python train.py --bias="all" --lr=0.014 --dataset="wikipedia_en"
Each number is 200 + 40 x the weight over its row's rms, rounded and kept within 0 to 999. Layers, rows and columns count from 0. The size before them is the row's rms in percent of the matrix's.

# up: layer 7 MLP up, 1024x256, rms 0.222, rows 967-993, columns 128-255
# down: layer 7 MLP down (transposed), 1024x256, rms 0.116, rows 967-993, columns 128-255
up967,091,198,164,182,177,173,172,212,166,118,230,214,224,233,181,193,104,220,252,198,180,311,265,158,210,258,196,159,275,227,259,174,154,214,236,152,205,206,225,236,220,181,215,171,243,141,157,251,231,150,198,166,174,169,175,176,198,278,145,233,139,181,198,186,203,120,186,155,151,144,253,178,229,190,201,215,220,244,175,168,252,245,191,203,173,133,245,200,218,245,195,188,162,218,191,183,280,203,144,211,289,154,281,230,203,143,233,246,206,159,252,212,228,235,201,129,232,142,282,138,255,193,227,203,176,193,154,182,247
down967,090,169,246,249,200,221,161,260,247,128,244,247,88,177,179,225,283,209,145,173,144,227,144,113,303,259,202,247,219,190,249,214,213,198,201,139,179,219,125,194,233,214,206,263,203,265,189,261,242,183,200,220,182,186,252,182,219,296,257,216,194,240,180,198,240,270,190,206,235,141,234,247,215,236,217,200,160,256,194,193,197,196,305,215,262,288,153,214,237,163,162,204,236,171,286,191,177,176,205,190,237,216,155,152,207,188,242,161,149,145,201,178,203,259,190,261,155,194,159,181,165,215,87,176,171,225,246,189,150
up968,092,118,187,220,143,230,229,192,177,199,184,108,205,250,118,192,264,187,197,189,181,179,193,102,167,241,266,125,161,207,245,228,220,200,180,178,215,217,252,210,109,207,196,201,157,212,296,181,243,177,254,233,215,269,193,179,182,171,126,167,237,209,237,238,156,124,268,173,161,168,201,218,214,172,193,135,222,245,122,184,140,186,150,246,208,131,92,254,214,124,188,170,226,154,238,183,136,208,217,212,172,211,223,232,224,227,252,198,197,159,102,232,189,184,228,236,181,248,196,236,221,215,214,235,243,227,245,257,260
down968,103,257,226,240,244,179,210,121,211,217,228,221,148,287,289,133,239,168,146,156,205,225,232,200,164,242,199,299,187,202,224,148,255,202,229,217,234,176,221,152,239,166,159,229,167,206,130,246,130,184,240,170,202,149,246,174,150,250,252,179,220,207,152,188,170,253,251,199,187,201,141,213,214,180,265,210,282,192,115,207,220,175,164,190,134,184,203,251,194,195,213,226,193,184,214,236,232,177,239,132,168,177,252,214,270,223,162,163,154,139,251,217,186,234,181,244,258,214,169,182,230,185,174,202,220,240,172,138,204
up969,104,204,190,240,145,124,219,242,171,216,127,244,184,169,179,237,185,223,244,173,172,188,257,215,211,188,177,183,199,210,197,166,283,235,212,177,168,195,190,203,185,172,210,150,191,201,215,218,270,185,304,221,228,147,209,248,208,192,176,152,186,138,163,168,229,287,228,243,208,182,185,143,222,231,164,164,199,161,253,244,245,246,160,269,239,164,204,258,257,143,149,112,214,172,210,218,221,302,104,267,181,142,173,303,154,243,276,223,207,181,160,178,129,152,132,210,198,251,183,226,138,119,176,231,160,173,223,232,220
down969,102,157,159,191,206,221,232,163,180,158,194,245,208,211,243,261,195,198,204,175,179,208,164,221,223,230,217,275,177,215,158,214,176,198,217,232,178,196,276,234,180,171,202,233,288,317,225,184,185,191,213,209,187,270,233,278,164,194,234,250,192,95,214,158,192,221,195,202,280,125,219,279,248,180,185,248,244,188,223,216,184,190,258,201,238,210,182,205,200,261,224,221,198,310,179,136,234,149,255,238,246,232,181,135,143,203,136,155,197,196,189,186,200,222,251,200,187,247,132,184,213,218,188,173,185,236,189,164,193
up970,090,171,168,121,137,261,268,240,241,233,225,147,284,164,182,218,247,231,196,190,198,255,235,192,208,176,209,165,184,240,227,216,177,179,144,175,192,145,205,164,194,190,210,223,171,229,166,303,163,233,199,168,208,207,177,221,215,155,201,235,221,183,146,205,231,148,279,197,154,218,240,164,173,281,163,160,166,231,265,241,153,230,124,126,155,150,161,118,200,200,255,209,180,155,177,204,149,177,161,203,172,201,156,187,202,151,258,182,220,233,215,291,171,187,200,233,150,172,191,225,210,222,190,256,135,158,208,216,238
down970,089,266,193,253,216,126,215,185,225,261,185,211,265,250,242,234,153,192,241,168,170,252,153,185,163,209,193,154,157,240,176,205,236,220,247,181,168,207,218,269,158,261,144,219,246,186,134,132,218,208,321,143,189,212,256,219,242,215,212,153,168,221,156,167,261,152,101,206,213,142,174,250,184,195,259,218,137,192,168,170,168,177,143,222,148,205,224,201,215,130,155,227,208,213,251,132,212,141,268,231,149,192,211,95,166,148,115,215,194,184,150,152,209,215,116,160,154,247,199,253,225,222,187,169,164,220,196,195,243
up971,099,192,203,167,166,190,232,266,224,213,239,190,185,126,152,95,197,195,182,260,173,222,185,132,257,107,210,148,190,265,169,226,201,167,232,221,183,221,212,253,186,145,191,153,252,207,202,166,180,196,194,170,257,324,211,210,210,279,209,190,269,263,161,241,209,211,208,168,190,139,115,249,240,244,166,222,214,267,198,156,240,193,217,201,176,246,206,206,263,268,173,179,145,152,195,172,147,231,204,220,211,195,173,174,148,215,244,163,172,180,220,204,231,232,167,194,219,164,208,244,265,199,236,170,142,250,164,140,225
down971,096,129,253,229,222,191,176,176,102,218,209,208,175,257,223,225,131,223,128,164,187,255,145,249,205,213,217,205,209,221,183,164,199,205,151,225,194,200,191,217,218,196,279,122,128,220,212,229,216,235,201,198,154,203,147,227,188,205,290,220,204,241,60,189,173,177,197,226,176,196,280,192,212,174,209,256,217,238,178,243,227,229,159,193,177,235,182,164,173,116,207,269,176,227,150,188,155,225,178,194,164,174,249,235,163,247,214,183,266,221,164,147,246,199,181,275,183,191,196,131,182,166,264,215,211,194,179,226,191
up972,101,203,283,194,153,170,203,203,169,141,197,234,155,242,167,167,225,215,212,153,147,210,171,232,192,220,177,168,260,190,226,252,118,228,264,322,253,202,238,156,205,224,225,230,207,165,210,271,194,201,232,157,318,78,203,166,193,203,161,139,197,237,169,184,181,185,133,132,180,227,163,177,122,119,213,247,204,188,182,278,128,164,169,275,170,208,173,201,204,240,208,193,215,188,250,227,183,136,248,275,245,209,243,144,208,254,177,191,160,182,159,210,189,168,128,130,148,258,130,233,246,265,210,227,201,180,183,222,175
down972,092,128,227,144,193,218,235,233,229,175,173,164,168,262,187,199,239,241,150,175,226,184,187,137,231,194,197,276,273,196,190,158,277,183,203,191,158,163,259,266,212,126,182,207,178,152,237,93,155,213,186,126,214,228,212,175,199,192,181,237,204,181,204,210,199,181,210,180,199,271,188,157,143,194,173,138,175,219,192,228,172,315,178,221,176,198,230,189,204,167,183,228,219,168,217,206,215,188,143,239,222,140,173,233,218,195,227,188,217,202,238,113,233,158,304,226,184,226,206,155,185,259,223,256,157,212,165,261,179
up973,096,198,187,164,252,131,206,200,152,198,208,259,139,137,180,209,192,241,160,172,261,262,214,190,222,248,283,219,184,199,244,188,257,185,221,134,214,223,191,136,188,212,117,261,226,179,132,186,168,245,157,188,209,199,191,280,184,221,132,176,196,238,155,269,232,211,223,221,219,244,186,235,167,211,215,259,199,144,220,234,222,158,173,280,180,201,109,201,120,188,195,216,209,267,170,212,205,252,193,234,194,200,264,172,183,169,188,228,226,144,239,150,227,174,117,270,277,241,233,144,242,81,110,152,196,232,197,198,195
down973,096,219,204,158,226,256,243,145,268,202,176,209,165,241,162,138,256,202,207,171,210,184,184,183,247,171,194,226,211,207,207,191,112,214,151,186,218,260,202,133,172,208,230,263,138,180,276,151,190,163,204,185,198,170,205,181,202,285,175,229,187,219,255,182,263,218,166,274,196,215,186,183,237,213,257,154,266,273,185,212,245,246,233,190,204,230,247,98,251,167,215,132,169,182,193,183,171,187,103,183,159,222,224,230,200,145,222,189,273,175,176,252,203,170,256,167,194,189,191,126,212,226,208,152,145,182,206,179,185
up974,094,149,234,155,219,146,173,164,187,188,198,272,120,178,271,235,202,186,144,213,178,216,193,232,186,256,247,222,226,190,171,192,211,200,272,233,196,183,144,163,168,189,163,149,239,248,197,144,212,82,172,172,266,203,217,178,248,209,213,110,167,165,223,209,243,223,126,163,211,216,109,186,189,211,244,235,225,202,149,130,133,140,166,255,247,203,212,313,223,178,141,201,202,216,192,244,214,192,113,245,181,275,247,212,239,177,195,184,164,169,178,209,177,235,121,251,158,213,153,171,242,209,208,202,195,212,253,197,270
down974,090,207,201,218,166,145,176,211,147,151,201,148,182,111,128,256,250,208,163,156,267,256,183,157,298,117,208,200,221,266,213,241,228,208,216,152,228,245,237,172,236,191,250,127,185,225,175,202,293,163,274,106,213,226,182,239,178,237,198,214,139,168,213,230,257,213,225,242,120,214,292,229,194,184,235,106,165,265,204,210,185,182,187,197,235,202,149,188,193,206,219,211,194,250,167,182,264,174,165,190,265,159,187,213,149,191,202,166,155,215,183,118,264,222,196,238,238,225,174,189,183,186,206,153,203,273,155,208,207
up975,102,170,265,191,196,155,209,242,179,271,225,189,202,193,227,213,148,193,219,166,177,116,195,231,315,236,175,162,159,141,221,193,253,171,182,194,156,157,155,190,232,191,164,163,245,197,251,195,276,170,183,242,231,234,231,211,188,203,190,197,207,275,189,199,185,181,152,125,224,255,185,200,216,207,227,206,179,176,171,289,97,128,222,141,157,158,197,219,256,247,182,172,253,177,85,245,166,209,208,190,199,304,176,180,177,189,160,244,148,309,231,143,156,184,205,292,233,225,165,178,193,251,241,129,196,263,226,147,281
down975,098,226,229,223,198,190,244,129,266,226,179,245,245,146,274,218,220,246,125,250,204,163,231,241,261,200,231,200,242,182,189,173,134,196,167,169,259,311,159,192,234,249,209,217,253,215,204,156,173,272,191,178,196,200,194,181,181,251,238,151,170,243,205,224,218,170,143,163,149,171,181,204,212,159,128,163,129,177,203,112,163,182,214,264,200,208,167,196,202,162,222,265,162,193,185,255,170,143,222,216,184,226,141,173,216,187,214,198,103,127,112,132,167,158,219,186,148,164,273,216,186,175,228,209,251,141,217,206,188
up976,105,196,216,218,111,110,197,204,214,229,261,250,295,161,235,219,210,180,229,216,176,270,107,176,279,223,219,201,191,165,185,232,253,222,187,209,127,190,216,106,195,139,210,192,181,203,150,257,163,130,133,230,226,218,156,236,192,238,218,256,185,214,237,152,183,209,241,143,178,206,196,196,241,151,231,316,171,176,221,215,168,192,229,178,226,192,177,140,148,216,196,228,256,247,209,191,154,231,245,198,209,188,252,176,225,179,240,179,253,219,149,208,173,186,216,254,156,150,155,222,120,163,207,231,310,204,205,174,200
down976,099,208,234,234,185,266,172,217,182,201,270,166,191,158,120,144,204,176,142,189,282,201,295,197,134,242,213,180,242,183,244,212,165,226,182,122,206,185,174,156,207,168,152,180,266,113,165,182,240,153,244,143,221,181,178,205,241,196,163,205,164,202,268,189,257,194,213,214,221,185,193,208,251,196,192,189,127,192,225,188,185,195,224,240,213,218,117,239,188,252,208,192,195,225,179,172,229,257,181,246,216,179,272,184,207,177,206,192,253,192,207,230,213,186,159,251,182,195,201,233,254,193,224,181,159,200,170,191,290
up977,111,166,178,151,139,191,216,142,102,214,302,250,201,230,163,230,234,183,230,182,161,215,194,230,185,188,190,213,236,257,135,251,221,148,236,160,243,180,141,169,198,231,156,233,180,271,188,183,212,191,165,207,178,186,321,143,163,216,247,170,186,221,179,210,274,185,193,230,195,187,230,210,255,173,157,162,184,144,213,194,272,238,221,177,335,176,156,161,163,173,130,231,203,249,275,237,157,195,157,149,202,241,214,250,212,201,187,201,142,193,162,157,186,118,224,176,270,228,153,132,222,124,219,142,295,124,263,242,145
down977,100,180,227,260,217,156,195,163,191,240,202,218,162,175,158,194,201,208,263,156,165,192,195,161,215,121,188,196,206,188,180,214,213,121,145,164,195,191,203,241,186,224,208,182,223,192,234,261,201,242,302,229,145,184,156,171,194,204,227,197,173,201,191,241,271,192,196,146,242,219,119,214,179,158,231,206,160,243,166,273,224,177,119,252,148,210,156,223,205,197,135,173,166,165,184,236,179,187,201,240,218,228,222,189,196,307,263,166,258,176,237,158,180,163,258,288,126,158,186,209,179,293,169,222,244,152,144,201,286
up978,101,230,151,238,153,197,234,206,169,298,229,271,181,150,177,168,156,180,258,262,190,198,111,238,208,207,202,191,200,201,193,147,229,173,181,207,224,212,241,97,121,211,217,167,226,199,114,230,196,142,184,202,186,189,256,202,246,206,140,143,239,263,155,251,119,165,125,216,195,220,181,129,187,230,181,226,210,210,215,228,248,215,190,186,243,227,199,307,232,149,143,244,192,213,147,145,224,168,291,227,227,241,266,229,195,229,158,214,200,207,128,173,226,219,211,147,187,175,187,249,205,261,199,182,191,243,262,148,214
down978,101,275,205,155,117,196,147,272,153,175,239,192,220,232,223,234,185,196,197,158,266,206,185,244,132,192,192,185,162,141,168,243,212,220,261,211,153,210,190,159,168,179,144,242,180,238,89,161,268,185,195,245,210,146,229,225,201,213,207,144,281,131,225,204,209,164,183,220,162,112,238,246,268,158,251,286,192,203,242,216,153,167,203,225,148,182,168,176,204,197,268,241,241,274,224,225,145,196,174,156,202,234,172,204,205,155,215,115,153,183,205,145,215,202,173,233,181,239,238,272,161,292,255,249,163,160,177,284,256
up979,101,165,233,165,165,199,205,226,117,215,153,207,169,242,171,187,147,238,200,232,198,145,162,154,258,79,221,334,159,207,243,231,198,230,247,192,245,134,247,232,195,139,163,184,245,184,127,228,223,148,151,168,214,259,214,207,163,222,101,251,158,191,175,181,203,160,222,214,215,199,215,198,141,241,222,226,297,217,198,222,236,192,175,139,210,194,236,139,204,216,168,232,239,168,136,227,161,209,140,270,143,161,194,232,262,255,211,236,231,178,178,134,237,246,260,207,181,250,248,152,212,162,206,227,184,238,182,173,261
down979,099,172,277,224,237,147,165,197,265,241,261,256,264,232,143,192,165,197,211,197,211,172,178,247,120,171,149,213,254,92,163,208,195,197,187,217,225,228,267,178,168,146,244,105,192,213,104,213,234,179,173,206,236,232,172,223,251,239,211,258,201,236,178,200,204,251,262,183,245,166,136,171,258,253,195,308,228,155,186,217,188,208,144,153,197,179,288,145,272,201,188,139,176,214,243,194,222,160,198,208,171,163,174,177,197,216,185,255,62,164,227,204,142,202,190,246,147,234,166,217,212,183,213,157,141,196,203,203,187
up980,100,163,134,271,223,155,190,242,256,219,282,156,263,165,278,224,131,241,163,96,179,140,208,255,261,194,175,208,244,184,275,183,192,36,140,203,184,170,165,222,178,201,153,168,235,142,237,214,337,169,174,209,178,177,234,292,161,168,191,193,176,189,196,229,82,240,194,275,166,226,249,150,201,210,227,198,211,195,116,216,200,214,244,97,201,154,148,284,167,225,234,189,261,216,221,205,201,215,85,235,123,257,231,125,274,172,227,238,191,252,171,209,225,179,216,214,216,198,232,182,234,184,194,201,162,255,171,217,204
down980,103,188,236,121,269,190,198,168,247,178,124,210,207,213,177,190,161,154,199,230,246,262,188,158,260,155,196,216,110,226,225,223,215,239,248,154,174,230,211,191,202,146,204,212,146,239,150,185,175,217,235,127,257,252,173,195,247,153,260,201,216,234,189,197,242,177,212,115,213,189,169,246,181,208,153,210,195,179,212,223,171,215,258,157,171,223,159,163,209,225,203,271,214,232,147,131,204,155,255,211,223,242,141,142,180,140,228,195,134,169,200,183,244,240,216,213,211,218,224,218,235,244,288,210,220,210,191,178,205
up981,094,227,199,209,231,238,193,250,207,224,155,167,152,235,216,182,189,230,205,200,180,160,185,270,222,193,198,153,205,227,226,201,219,202,245,252,230,293,183,286,195,256,158,222,179,169,225,230,107,169,164,186,257,229,242,167,216,212,211,210,187,263,191,264,185,164,178,132,151,214,249,238,203,177,248,206,160,231,167,200,159,188,214,169,158,199,233,254,254,181,270,248,221,198,259,207,223,166,165,153,232,259,206,220,143,174,131,143,237,216,181,173,183,224,236,162,164,178,204,230,326,278,251,241,180,151,189,126,205
down981,096,211,155,210,283,184,188,243,294,252,205,266,198,260,216,203,115,176,135,193,274,183,201,132,148,195,186,153,243,173,267,118,170,204,178,197,189,232,207,297,150,226,165,237,182,101,176,255,185,156,220,192,212,233,202,126,156,203,231,223,188,236,124,200,192,201,255,179,208,252,192,175,211,181,216,229,171,223,220,263,170,223,135,251,178,157,212,226,162,173,164,284,220,268,211,134,225,283,203,147,227,258,251,244,162,197,156,218,249,131,164,169,218,175,181,246,231,216,154,183,241,243,194,161,223,202,158,204,230
up982,097,178,186,192,161,233,156,231,214,141,268,250,163,158,225,164,245,172,138,300,219,208,189,279,198,243,200,228,210,204,170,239,220,199,240,115,206,265,197,226,195,233,178,128,232,186,193,141,138,153,146,214,187,130,175,179,219,174,249,223,166,131,194,142,205,177,205,273,182,249,171,175,235,240,273,206,206,222,170,221,244,166,176,179,217,267,136,127,218,188,216,118,221,209,221,178,246,194,214,146,158,159,145,153,197,170,203,174,170,236,140,147,207,185,165,175,224,242,210,277,127,203,197,251,139,231,292,315,200
down982,103,261,225,183,133,162,191,185,216,190,266,206,190,195,190,167,150,193,166,249,133,268,171,159,140,203,253,279,127,227,223,156,247,189,193,142,170,244,224,185,149,167,182,195,228,157,244,170,222,193,193,200,199,177,231,177,242,230,281,143,161,287,270,281,184,251,199,221,240,183,182,168,193,181,222,224,228,240,205,131,207,187,253,194,181,164,162,277,299,192,271,336,164,190,226,239,224,219,195,181,191,172,207,191,180,200,168,180,198,191,188,203,220,214,175,194,215,231,204,120,254,197,339,160,154,219,191,259,217
up983,096,194,235,204,144,195,239,154,144,206,198,240,176,267,245,245,234,219,189,198,199,201,233,265,269,204,155,200,165,194,135,185,238,176,261,151,273,205,225,178,192,176,254,228,259,241,208,242,205,207,233,200,147,126,222,198,207,203,150,233,193,228,169,149,237,227,172,229,277,167,221,278,222,230,170,234,237,284,191,252,229,203,147,72,161,227,244,162,220,201,188,190,238,217,208,209,177,124,186,166,179,158,132,201,218,226,218,106,218,240,260,168,238,194,170,174,142,206,248,204,162,197,239,141,162,221,183,199,173
down983,100,208,272,209,145,172,194,170,213,195,220,251,173,190,199,220,180,220,250,215,251,183,182,259,230,197,237,130,140,208,248,177,217,221,145,237,193,149,212,157,209,221,241,264,187,174,211,188,212,208,234,175,138,183,147,210,215,231,201,175,138,163,200,176,226,225,281,145,167,218,190,161,166,173,193,277,169,201,192,197,191,203,181,173,197,239,190,152,253,255,230,148,237,239,109,235,193,208,234,148,219,202,207,221,219,195,187,186,198,207,198,215,178,207,184,247,191,207,150,223,138,187,234,244,167,170,111,232,243
up984,099,183,175,235,192,170,157,140,188,178,195,232,192,164,140,215,199,147,185,177,176,224,238,194,206,220,246,231,214,277,282,251,286,100,260,237,235,218,212,245,165,195,214,178,182,257,189,164,170,182,200,122,249,184,208,258,241,192,224,162,175,143,206,200,162,207,142,179,201,177,152,201,201,180,167,151,188,193,273,242,232,162,161,179,245,246,167,250,238,218,201,199,212,183,179,181,202,199,208,138,213,213,216,164,221,289,223,230,222,206,274,228,167,165,221,194,189,258,188,298,190,221,216,180,149,235,178,235,301
down984,094,205,188,130,211,165,247,186,212,170,201,198,230,266,205,264,171,180,173,183,164,170,183,224,247,150,197,232,201,128,133,155,256,189,101,196,227,135,176,186,229,225,215,184,181,201,177,263,170,213,227,299,228,260,156,185,172,125,222,219,177,275,241,242,178,185,201,187,138,255,285,225,270,188,300,186,197,235,153,204,135,241,228,206,220,164,188,176,199,209,201,194,186,233,233,235,193,198,193,251,148,143,187,275,133,131,196,218,186,226,181,215,238,128,220,214,170,139,159,103,147,195,187,235,170,215,218,232,129
up985,104,237,190,245,156,177,212,195,198,136,239,185,168,206,169,274,178,181,274,268,169,203,229,223,249,149,181,260,144,218,195,202,169,169,277,188,271,221,212,131,223,151,201,176,213,308,152,159,196,221,193,211,200,167,196,182,173,204,264,191,175,159,108,203,245,167,201,214,205,191,270,109,276,166,204,237,250,178,132,249,199,217,230,242,190,139,219,186,225,176,255,202,246,170,164,253,165,166,212,245,170,194,120,183,210,192,186,193,175,180,201,180,184,183,168,176,197,250,217,238,199,149,219,228,126,239,285,233,204
down985,104,217,181,183,203,138,212,290,165,233,230,196,150,277,246,133,174,193,211,180,192,252,285,176,169,186,230,201,228,174,207,129,171,216,234,140,183,232,189,196,177,170,230,292,186,199,107,189,239,179,205,159,151,233,121,176,240,224,276,229,232,224,196,183,152,180,203,217,176,161,138,171,220,171,234,189,146,260,316,191,174,175,130,204,240,172,167,221,118,144,168,195,221,138,154,213,202,250,205,166,156,169,211,215,200,195,170,227,174,161,198,174,242,194,182,193,213,196,164,177,144,199,265,207,143,235,95,208,143
up986,095,126,246,219,198,170,174,176,141,255,187,157,205,229,235,139,235,200,234,165,166,191,181,292,163,189,211,173,218,227,140,176,180,218,145,171,246,141,235,180,186,214,230,221,203,227,140,215,155,199,249,110,203,267,235,152,224,232,234,258,194,222,165,186,204,188,210,156,166,274,227,221,188,263,253,189,230,207,197,197,213,234,87,179,261,159,214,172,249,188,228,191,184,188,175,219,279,237,257,179,277,221,194,198,228,250,237,207,247,220,223,157,306,195,312,143,238,201,193,223,185,161,252,213,114,174,274,154,220
down986,093,248,215,281,212,188,214,136,152,227,223,187,214,183,218,191,253,229,201,270,208,260,158,160,213,307,119,227,198,167,195,149,261,190,251,219,211,112,237,102,226,202,187,254,210,239,260,214,212,197,158,222,238,249,242,207,183,200,238,214,226,206,159,221,138,184,194,216,227,170,215,213,206,231,170,226,222,198,233,279,210,202,228,244,153,160,146,199,220,223,114,170,255,160,132,150,230,216,226,165,240,116,230,178,193,109,206,184,210,163,170,209,266,224,211,182,88,195,246,223,156,112,190,180,210,179,129,183,186
up987,101,207,219,201,205,160,209,195,162,243,230,258,141,234,219,233,270,165,196,183,193,172,264,112,146,210,175,166,224,148,175,168,181,177,103,275,162,191,163,181,228,234,289,263,180,200,164,211,233,237,154,186,178,148,177,160,177,218,176,242,200,180,165,179,225,166,215,172,175,156,220,233,225,247,237,249,132,229,209,146,166,214,230,154,215,266,137,263,238,191,173,190,228,203,220,231,207,137,190,139,212,243,185,164,234,244,247,175,140,205,235,203,213,245,212,161,216,211,253,167,314,151,147,165,260,206,169,180,214
down987,093,147,259,156,234,174,115,161,248,181,160,188,246,136,175,241,112,198,274,191,236,194,205,243,258,176,259,224,232,178,211,194,238,150,235,190,150,261,179,220,164,95,255,205,215,153,105,180,154,191,225,263,275,206,197,257,204,178,216,215,203,242,233,116,185,237,133,248,179,190,178,164,189,177,153,171,175,282,230,165,199,211,223,146,154,167,240,161,143,204,237,233,148,177,110,169,209,183,182,184,207,208,225,168,245,170,188,192,198,181,217,197,268,171,227,261,152,138,232,275,219,233,243,142,232,264,218,133,186
up988,098,173,235,92,231,219,162,161,247,93,261,191,192,239,228,196,183,178,210,232,209,165,249,226,130,217,225,147,264,230,168,177,205,166,172,162,143,199,186,269,212,234,178,189,206,176,186,186,183,106,155,200,178,238,168,180,303,234,229,222,174,225,209,200,195,308,202,221,181,148,150,202,199,204,193,286,159,239,272,210,96,194,174,214,189,169,129,202,204,182,166,189,155,162,183,210,212,225,163,226,223,212,192,265,248,278,207,231,235,231,175,201,221,212,207,182,216,190,229,216,201,185,141,126,296,85,187,208,260
down988,101,210,204,288,203,135,262,191,201,224,245,134,184,122,217,176,190,134,179,108,248,196,187,219,266,244,207,191,202,177,131,222,175,202,213,236,193,204,152,230,182,177,243,195,150,202,225,187,174,233,236,204,187,193,143,233,239,221,226,258,205,164,187,167,219,240,201,209,165,202,180,151,234,161,229,227,255,207,177,192,242,204,219,228,228,217,182,198,194,157,195,195,243,196,268,207,239,187,268,214,188,187,202,252,194,230,199,193,76,208,169,183,155,184,245,163,168,111,206,148,110,209,224,158,188,167,246,300,231
up989,092,157,245,114,211,158,204,196,181,257,226,251,250,200,219,182,156,133,199,191,171,138,135,183,194,115,155,189,249,202,240,179,178,234,186,200,193,213,281,203,180,184,212,234,143,277,204,176,192,206,208,255,197,223,207,161,160,154,194,160,224,93,180,230,194,223,193,134,201,284,202,190,176,160,155,222,209,186,250,236,203,265,247,185,254,221,207,159,263,196,215,183,244,209,283,107,146,220,150,209,222,182,137,241,187,186,201,134,176,217,157,232,202,267,259,124,244,230,101,176,205,223,166,215,197,268,162,177,256
down989,090,250,177,167,216,208,207,228,208,208,244,232,197,213,201,234,171,184,274,162,210,207,185,213,245,208,181,211,174,265,180,151,190,302,209,212,147,235,170,231,184,234,154,138,194,197,190,265,150,197,246,173,179,184,231,159,232,225,215,227,224,192,233,99,238,223,234,248,160,192,188,260,156,136,167,235,213,191,212,138,183,92,133,149,114,132,194,193,129,285,240,301,171,255,124,136,285,175,207,170,208,185,286,267,208,265,208,191,234,157,221,204,228,191,211,143,196,181,190,261,143,129,173,218,198,177,197,122,230
up990,087,254,134,151,179,177,214,190,229,149,267,162,269,60,199,279,235,126,173,171,252,145,165,232,312,172,233,150,239,315,193,186,214,249,207,193,214,136,180,232,231,197,133,222,164,209,188,219,180,216,158,222,127,205,138,156,171,222,162,216,193,229,229,182,128,249,204,202,193,170,239,250,256,184,162,227,147,238,218,152,189,243,183,150,203,252,152,221,205,237,255,194,165,219,240,167,169,208,211,194,250,278,237,169,192,171,228,229,167,286,173,224,221,251,263,262,254,167,141,294,179,202,275,279,182,217,231,263,171
down990,089,128,192,217,231,229,212,152,215,172,188,123,194,177,230,195,110,162,222,203,186,288,211,201,181,173,163,174,257,187,187,128,259,187,231,232,188,229,155,209,163,261,150,137,174,229,252,246,163,176,208,229,218,210,219,171,206,195,218,183,212,162,218,237,167,195,164,199,202,283,230,79,195,245,260,176,162,109,184,219,173,185,221,200,230,201,185,284,230,150,215,198,236,156,179,214,157,157,175,196,218,138,298,207,221,157,196,164,147,156,175,246,164,162,231,245,214,159,242,139,238,225,229,214,146,191,153,118,195
up991,102,156,149,179,205,233,208,212,208,287,289,97,221,253,241,145,217,168,210,173,151,217,200,219,222,232,186,247,170,248,198,230,150,215,234,230,128,179,270,198,146,242,157,221,172,219,203,235,211,261,226,181,186,178,182,149,152,194,173,144,217,132,215,201,197,176,159,194,144,254,256,203,155,169,229,180,205,285,180,251,152,205,245,237,159,137,141,261,241,217,227,155,182,145,126,183,165,264,226,195,213,148,198,164,195,204,147,247,186,250,182,208,215,242,227,227,193,216,224,89,168,213,151,214,238,261,225,169,154
down991,104,185,175,208,153,176,220,203,230,253,221,221,204,158,207,198,209,229,189,124,169,229,262,184,217,277,173,259,278,278,210,153,148,231,221,283,162,175,158,259,161,189,167,233,168,213,219,193,230,259,213,261,245,195,192,131,199,204,181,185,167,143,228,173,265,137,235,194,182,199,252,197,192,137,221,162,136,175,135,145,265,174,142,146,173,241,169,263,177,216,162,211,172,116,149,183,217,290,206,209,188,202,193,323,249,157,248,164,235,144,103,179,235,155,174,191,220,242,164,200,202,227,135,222,218,185,166,295,252
up992,112,179,146,216,219,95,196,225,132,157,153,134,253,289,183,159,207,176,261,220,145,153,155,135,252,234,225,189,200,257,207,200,122,185,217,283,223,218,242,217,217,203,176,153,175,155,243,209,207,121,233,217,231,219,226,203,209,297,134,155,113,248,230,151,158,215,213,172,147,190,202,206,233,290,179,216,171,177,152,204,173,167,224,208,162,203,207,202,282,187,196,115,208,161,187,255,179,123,128,246,206,264,215,166,199,220,161,212,214,244,214,190,212,140,155,200,167,225,183,214,176,238,227,216,219,104,220,182,179
down992,101,242,217,143,126,233,231,201,247,197,253,218,183,200,232,193,203,176,201,148,181,227,130,235,247,143,210,229,242,211,176,213,142,170,148,270,161,234,174,186,249,145,194,204,170,186,286,175,179,243,207,274,257,132,207,204,236,197,119,163,214,274,159,240,151,221,213,166,200,227,211,165,115,132,145,166,231,214,129,212,228,246,116,200,178,298,209,210,212,192,242,226,220,189,200,181,148,204,101,228,148,221,261,168,245,197,200,184,250,227,194,225,233,183,224,159,243,170,188,208,178,162,175,93,231,238,242,234,147
up993,098,168,203,229,175,199,189,150,232,127,174,226,237,249,193,185,217,241,241,205,110,233,176,241,186,183,242,246,213,173,154,201,214,192,207,164,238,95,235,171,182,190,166,197,188,175,169,151,221,102,102,230,189,208,240,165,178,294,220,234,168,155,227,234,143,207,153,181,212,200,260,155,186,241,158,155,187,178,212,305,250,160,136,178,202,163,275,266,165,243,272,245,213,286,143,195,173,186,222,249,187,132,186,228,239,192,182,194,167,289,193,132,181,236,202,111,150,261,184,177,216,173,198,161,239,154,262,235,253
down993,088,180,168,209,169,221,154,208,256,187,227,203,142,197,240,228,166,167,193,165,220,170,230,214,150,210,225,140,258,160,171,184,177,232,236,189,198,190,259,218,142,254,200,224,257,183,174,192,217,167,231,153,207,172,226,207,191,254,200,166,200,174,195,229,253,229,183,239,270,123,158,241,253,224,225,166,142,163,224,142,220,187,186,169,219,237,135,182,155,164,234,220,158,227,244,103,206,222,203,248,186,287,118,183,227,199,230,205,201,140,231,205,151,252,194,209,194,266,209,248,147,261,224,196,221,155,197,191,103